config.yaml
n_layer: 9
d_model: 64
n_head: 2
n_kv_head: 2
head_dim: 32
d_mlp: 192
vocab_size: 8192
activation: "swiglu"
norm: "rmsnorm"
norm_place: "pre"
norm_eps: 1e-05
positions: "rope"
rope_base: 10000.0
rope_fraction: 1.0
qk_norm: false
attn_scale: 0.177
bias: "none"
tie_embeddings: true
parallel_block: false
init: "normal"
init_std_qkv: 0.0667
init_std_o: 0.0157
init_std_up: 0.0667
init_std_down: 0.00908
optimizer: "muon"
lr: 0.00812
lr_mult_o: 1.18
beta1: 0.9
lr_head: 0.0081
grad_clip: 2.0
warmup_steps: 200
schedule: "wsd"
decay_fraction: 1.0
decay_shape: "linear"
final_lr_fraction: 0.0
batch_tokens: 16384
seq_len: 1024
doc_mask: true
train_tokens: 114400000
steps: 6983
dataset: "wikipedia_en"
Each number is 50 + 12 x the weight over the matrix's rms, rounded and kept within 0 to 99. Layers, rows and columns count from 0.

# layer 4 attention query, 64x64, rms 0.148, rows 0-25, columns 0-63
41 51 45 52 41 44 39 38 43 54 34 74 32 55 59 37 40 46 35 52 40 54 46 46 47 59 62 65 48 51 43 39 55 58 62 60 41 41 52 41 44 31 45 53 59 60 52 43 47 64 53 57 50 49 66 49 60 49 43 45 43 58 48 61
38 45 50 44 70 59 59 40 42 50 43 67 49 45 63 42 32 36 46 52 47 50 47 31 68 50 64 63 50 59 45 50 44 45 60 37 54 55 49 39 46 42 43 61 55 48 57 38 63 46 31 55 56 42 74 44 49 44 40 46 45 57 53 52
52 57 57 65 54 45 63 69 47 58 68 26 54 36 39 62 56 51 62 45 58 54 59 62 53 53 41 41 56 53 62 52 42 34 45 47 62 54 54 67 52 73 54 55 47 43 36 62 46 35 52 50 52 59 29 42 44 43 50 56 47 47 55 42
50 51 44 52 32 47 37 48 56 54 54 52 43 52 45 56 68 46 46 59 53 56 47 64 33 53 56 50 43 46 47 40 57 59 51 54 50 43 45 45 51 35 54 46 49 67 48 49 49 57 62 38 52 56 49 58 45 52 55 38 49 50 53 52
42 53 47 36 42 48 34 44 69 54 49 63 54 55 56 45 50 52 47 62 45 62 47 34 33 59 44 56 56 44 39 51 63 54 47 57 38 44 56 35 58 39 41 31 43 61 52 30 39 61 53 47 52 36 54 69 45 55 42 50 46 43 52 46
58 51 47 57 51 50 74 46 53 50 54 51 59 59 58 59 39 43 46 47 60 44 57 53 63 39 51 54 51 52 56 55 43 56 56 41 60 56 48 51 39 52 49 62 49 41 52 62 54 44 43 48 56 55 50 42 63 46 47 59 47 51 49 50
59 40 45 39 54 56 63 49 45 42 34 54 40 54 48 47 38 52 56 34 58 53 51 48 58 48 41 55 47 60 43 53 39 55 46 45 47 59 35 61 49 44 61 48 65 44 59 46 46 65 42 53 35 44 52 50 57 43 54 59 45 45 38 57
39 51 53 39 53 55 54 56 47 44 57 53 55 43 56 48 57 56 66 57 38 55 50 51 51 61 41 53 54 54 46 47 57 41 38 45 49 49 42 54 60 44 51 45 51 51 43 53 52 54 52 48 45 57 54 46 50 44 53 52 50 51 50 48
64 47 34 46 51 54 49 55 41 47 37 52 34 35 46 56 54 48 52 59 53 51 45 55 43 58 37 53 45 60 48 44 51 60 41 57 47 49 44 57 43 37 58 53 57 49 58 53 40 73 54 48 39 51 46 50 57 41 58 62 45 49 40 50
53 47 59 47 49 52 59 50 48 46 50 55 54 67 57 50 44 51 53 46 41 58 56 45 69 52 37 51 46 63 43 62 48 44 55 45 42 60 43 51 47 57 49 42 56 57 44 48 47 40 39 54 63 62 48 55 58 31 47 59 46 63 39 50
54 35 43 62 47 61 64 48 54 47 43 54 57 52 41 59 46 50 41 48 61 39 48 51 53 38 57 43 52 61 49 49 45 52 61 55 46 52 45 49 45 56 57 48 56 49 59 57 44 42 53 44 51 42 36 60 65 52 54 54 55 49 45 56
56 56 66 42 68 59 55 60 48 55 43 46 54 46 55 49 50 51 46 43 47 49 48 57 65 47 42 60 42 60 42 51 45 57 50 53 51 57 49 60 50 59 52 53 56 42 54 41 45 48 52 56 52 54 53 49 50 47 50 54 36 41 47 47
51 48 40 63 43 43 53 43 57 52 59 43 45 53 58 52 53 49 54 53 54 56 60 39 31 51 48 29 51 43 61 43 63 39 55 48 58 45 48 49 40 28 51 50 47 48 29 50 53 40 41 51 49 64 46 46 53 49 30 49 54 65 36 45
45 47 39 59 54 41 37 56 50 58 59 55 61 57 41 50 64 51 56 73 53 56 48 65 50 51 44 61 50 47 49 51 57 51 46 68 49 53 56 41 54 58 51 49 49 50 54 47 43 57 62 38 70 41 46 56 53 61 53 43 60 43 39 48
36 59 46 60 38 53 46 51 49 54 63 50 49 52 38 52 55 46 52 58 57 40 47 58 51 55 59 42 65 47 51 54 55 42 49 60 55 41 59 43 57 51 45 48 30 50 38 55 53 59 49 45 54 41 49 44 55 64 58 49 66 41 52 55
37 53 50 45 54 46 35 43 51 61 43 51 49 52 51 50 50 43 44 43 57 37 37 60 35 52 46 55 55 46 42 59 48 41 49 57 53 49 60 33 55 65 46 53 53 51 53 59 40 60 64 59 58 33 48 51 42 42 52 38 59 44 57 59
45 48 50 61 42 47 36 53 56 34 48 65 57 51 53 41 55 41 45 44 48 45 57 40 47 48 36 40 49 37 48 43 71 33 50 56 53 48 52 53 60 56 47 66 51 51 52 49 50 48 52 51 57 51 48 50 53 54 53 42 52 50 45 50
41 39 59 52 58 49 57 40 39 43 39 51 48 48 41 58 48 56 46 58 58 43 47 60 55 44 59 51 42 53 50 55 48 54 57 53 47 54 61 37 41 59 53 46 59 40 53 46 52 42 36 50 40 53 49 73 62 41 53 56 46 50 59 48
56 47 56 51 67 47 45 55 45 50 40 47 46 52 46 42 52 58 50 35 52 49 52 55 57 44 39 50 35 54 58 53 43 38 54 52 39 50 46 61 47 59 54 43 50 55 55 52 43 38 43 53 56 56 46 64 52 45 54 51 51 52 30 52
47 55 60 40 59 65 47 54 61 62 56 50 53 52 44 39 38 50 50 44 39 50 41 57 55 43 43 61 45 67 40 60 59 48 49 64 47 63 48 55 42 57 47 37 51 43 48 50 50 48 48 69 58 53 49 61 47 49 48 56 47 46 52 38
34 61 49 51 29 46 36 56 33 51 52 59 60 46 58 40 59 36 49 47 57 53 39 57 38 57 42 43 54 42 65 43 53 42 32 53 63 56 52 34 45 50 59 58 51 58 51 66 52 52 66 52 62 53 41 46 43 59 54 27 67 59 45 59
55 60 48 50 47 46 38 47 63 48 56 49 64 48 52 39 52 66 47 53 61 48 50 39 39 42 46 53 46 43 53 50 56 45 41 51 44 46 48 32 53 45 45 32 51 60 45 56 51 61 59 57 49 41 41 60 42 55 42 49 51 48 60 44
45 35 39 57 43 50 41 42 47 50 54 61 58 53 48 60 50 59 41 76 54 45 66 52 41 55 56 45 63 43 43 41 61 63 36 60 45 62 62 29 60 50 52 43 64 55 63 47 48 27 47 45 54 51 52 56 53 50 49 46 57 63 47 42
54 54 34 62 39 54 63 46 43 41 57 72 52 50 47 59 36 51 47 60 46 48 56 63 56 47 50 44 52 64 44 54 46 53 53 43 56 46 41 53 41 44 49 58 54 39 54 48 55 50 58 51 57 64 40 55 67 41 36 46 56 63 48 45
47 58 68 46 56 56 49 76 54 58 45 48 43 48 58 49 37 58 67 48 49 64 47 43 51 43 55 59 51 59 59 39 48 53 46 56 51 40 45 55 68 64 45 41 49 56 45 48 52 47 38 40 48 54 61 50 41 62 51 58 40 41 42 54
45 41 34 56 34 55 53 53 58 55 39 44 59 46 52 49 42 50 50 53 49 46 72 52 55 34 52 46 58 61 41 63 43 45 51 38 52 46 52 52 54 51 60 52 45 54 66 45 49 44 60 46 56 53 51 59 43 53 26 38 41 31 53 47
# layer 4 attention key, 64x64, rms 0.146, rows 0-24, columns 0-63
53 56 43 46 27 53 26 53 60 62 46 53 59 45 41 55 58 57 62 45 64 65 54 49 48 43 42 46 57 37 53 41 41 58 17 52 52 29 51 60 46 68 46 65 44 47 58 58 50 57 54 54 48 59 53 52 39 53 53 32 41 47 46 58
45 55 43 39 35 45 51 52 59 43 41 62 46 51 54 42 35 54 42 44 39 49 59 42 54 59 77 54 49 45 42 41 56 50 50 65 47 44 50 50 49 40 57 43 50 68 57 48 56 53 56 41 70 68 44 30 64 33 67 47 54 38 40 58
51 41 55 61 73 49 50 45 44 52 50 41 38 48 43 47 49 53 40 52 48 44 44 54 38 48 43 56 40 54 46 65 64 57 66 47 48 65 51 58 67 52 47 49 60 41 45 37 35 55 49 49 40 35 51 55 53 50 54 63 60 44 49 49
48 55 44 69 55 52 44 53 46 60 56 41 46 36 51 59 72 49 57 55 65 65 36 58 47 31 47 40 47 45 58 49 34 48 43 37 54 61 47 41 55 76 50 67 44 36 54 51 46 46 39 54 44 61 47 52 36 66 43 50 36 49 61 59
41 64 50 58 32 57 54 52 53 58 48 60 48 43 43 52 55 45 49 52 53 37 61 50 47 56 60 46 56 51 49 40 53 51 46 44 42 44 49 52 44 26 40 46 50 64 43 60 62 71 55 53 49 43 55 54 56 61 54 46 38 51 56 51
42 43 51 31 54 45 46 51 61 57 52 53 60 61 44 43 45 61 45 46 43 59 57 32 46 56 44 51 45 50 40 55 61 61 46 58 45 44 44 50 49 52 51 39 44 46 60 49 31 48 49 31 53 53 57 48 56 42 47 57 58 50 51 45
40 59 50 47 57 48 71 48 38 53 53 60 34 51 42 43 38 47 31 50 46 44 42 50 55 55 57 53 42 65 37 58 37 50 78 56 34 61 46 43 59 37 52 35 50 40 51 23 43 59 59 66 47 51 54 49 55 57 49 51 46 48 46 50
59 47 49 48 49 63 47 53 58 42 47 56 41 55 47 56 55 51 52 62 46 54 55 60 39 48 62 59 47 46 17 51 58 50 44 47 53 46 34 42 53 41 44 50 55 44 53 59 45 54 36 65 30 44 47 43 52 68 53 53 51 47 48 42
54 50 27 48 59 50 66 61 44 59 51 48 37 43 33 53 52 45 48 68 53 56 51 49 45 75 43 54 51 50 37 56 40 56 58 49 46 43 59 43 53 54 63 47 52 55 49 47 42 72 45 61 52 63 52 53 53 59 46 54 33 53 45 37
47 49 64 56 61 47 66 45 55 50 46 54 41 41 51 60 49 51 49 56 47 60 42 48 60 41 63 54 48 66 44 49 57 55 55 39 46 57 47 49 39 45 52 52 54 43 48 61 41 28 41 44 48 48 63 51 50 40 60 62 45 36 49 42
43 47 36 42 67 46 62 50 47 47 47 53 53 59 52 56 34 56 37 64 50 51 36 42 51 53 38 51 42 56 37 43 44 45 49 63 21 70 53 35 58 49 64 32 36 33 52 26 36 40 51 43 50 42 61 44 50 51 49 57 52 47 57 49
63 43 47 57 65 48 48 43 55 53 40 50 48 61 56 48 36 55 50 55 55 43 55 44 62 48 49 65 50 50 48 54 35 59 48 41 48 52 45 59 45 54 52 53 59 50 66 45 50 48 46 56 41 60 51 41 47 37 59 52 39 44 63 56
38 50 56 52 40 45 54 49 48 59 55 33 62 38 43 51 71 52 49 33 46 59 46 41 30 34 39 41 58 52 56 45 60 48 54 50 56 41 51 55 40 60 48 46 47 65 35 66 53 35 56 47 50 49 51 58 49 42 36 35 64 45 28 57
39 61 53 58 47 37 63 43 47 62 45 61 45 61 56 46 49 46 46 57 52 37 56 54 55 61 55 35 52 54 43 53 50 39 61 46 44 60 43 42 62 33 47 48 52 52 48 31 48 64 49 43 74 54 36 57 46 55 48 34 60 64 31 31
43 49 61 49 35 52 48 48 49 41 48 52 53 30 45 42 51 45 53 47 48 46 54 58 40 60 38 32 49 50 49 54 58 42 44 58 49 54 49 42 59 38 53 48 48 49 40 46 54 53 54 40 58 36 43 42 42 64 55 36 58 58 40 47
49 48 48 55 63 52 46 41 36 56 52 63 41 52 51 47 45 49 49 47 64 49 43 49 45 48 62 54 46 43 54 54 56 56 52 57 52 38 54 34 47 56 49 47 46 57 52 53 46 60 45 67 47 49 62 33 53 32 43 63 35 48 64 60
34 59 49 61 49 65 52 44 41 56 37 57 49 46 40 47 56 50 39 50 49 33 44 42 54 56 34 43 42 50 45 46 61 33 59 65 35 76 49 47 61 47 42 52 65 55 43 38 40 41 54 50 65 47 52 40 49 43 55 57 61 65 44 52
59 46 61 43 63 52 49 46 44 50 52 49 49 52 53 56 37 56 56 49 61 58 49 48 66 36 48 52 35 54 66 51 40 44 45 62 40 64 53 44 37 54 47 49 48 53 60 41 34 49 28 66 37 54 54 47 61 24 46 51 39 36 49 38
46 45 60 44 73 39 61 39 45 63 53 44 53 67 44 48 46 61 50 50 50 51 51 55 59 48 51 50 44 57 61 49 38 44 45 61 33 64 43 60 45 57 54 32 54 58 51 46 29 40 55 51 55 52 63 51 50 30 47 47 47 53 51 46
52 44 59 50 53 43 46 56 51 56 55 50 45 45 56 52 48 52 48 39 36 47 50 43 41 41 51 58 49 58 55 47 69 55 48 58 63 47 44 48 35 41 66 40 37 65 62 69 50 50 50 47 33 53 64 47 59 54 55 44 40 48 62 48
46 62 62 62 43 52 40 45 48 43 47 60 46 39 59 43 64 47 50 45 54 33 55 53 44 65 44 37 50 42 58 48 55 40 40 52 62 57 46 33 54 53 61 50 46 54 50 64 52 57 39 52 61 53 41 35 49 60 52 52 59 71 38 48
50 41 40 51 69 34 59 31 38 47 37 58 44 37 39 65 36 54 43 43 47 44 42 32 56 35 70 72 37 72 39 52 39 53 68 47 30 52 41 51 46 33 51 55 54 45 56 42 39 68 66 52 36 47 66 56 55 57 51 72 42 44 59 52
45 41 51 56 67 57 54 47 46 59 47 51 25 62 58 60 42 53 55 56 52 42 49 51 49 39 60 43 53 70 51 39 52 52 46 40 51 53 60 44 41 47 49 51 50 48 51 44 39 34 39 46 48 45 50 50 51 38 48 60 54 49 36 46
59 51 50 45 49 57 53 59 58 52 43 51 50 58 47 64 37 63 53 65 50 51 55 45 63 57 46 48 49 61 49 47 49 53 56 46 57 50 46 44 51 59 38 49 35 41 44 47 44 50 56 58 56 56 59 48 56 38 35 43 69 61 46 34
53 46 48 57 49 35 41 50 47 48 45 59 56 54 48 47 45 66 53 32 58 46 54 44 43 46 48 67 62 38 46 37 56 58 36 56 48 45 48 57 51 47 59 50 55 46 55 51 48 41 50 25 40 58 52 56 53 55 68 52 41 54 49 52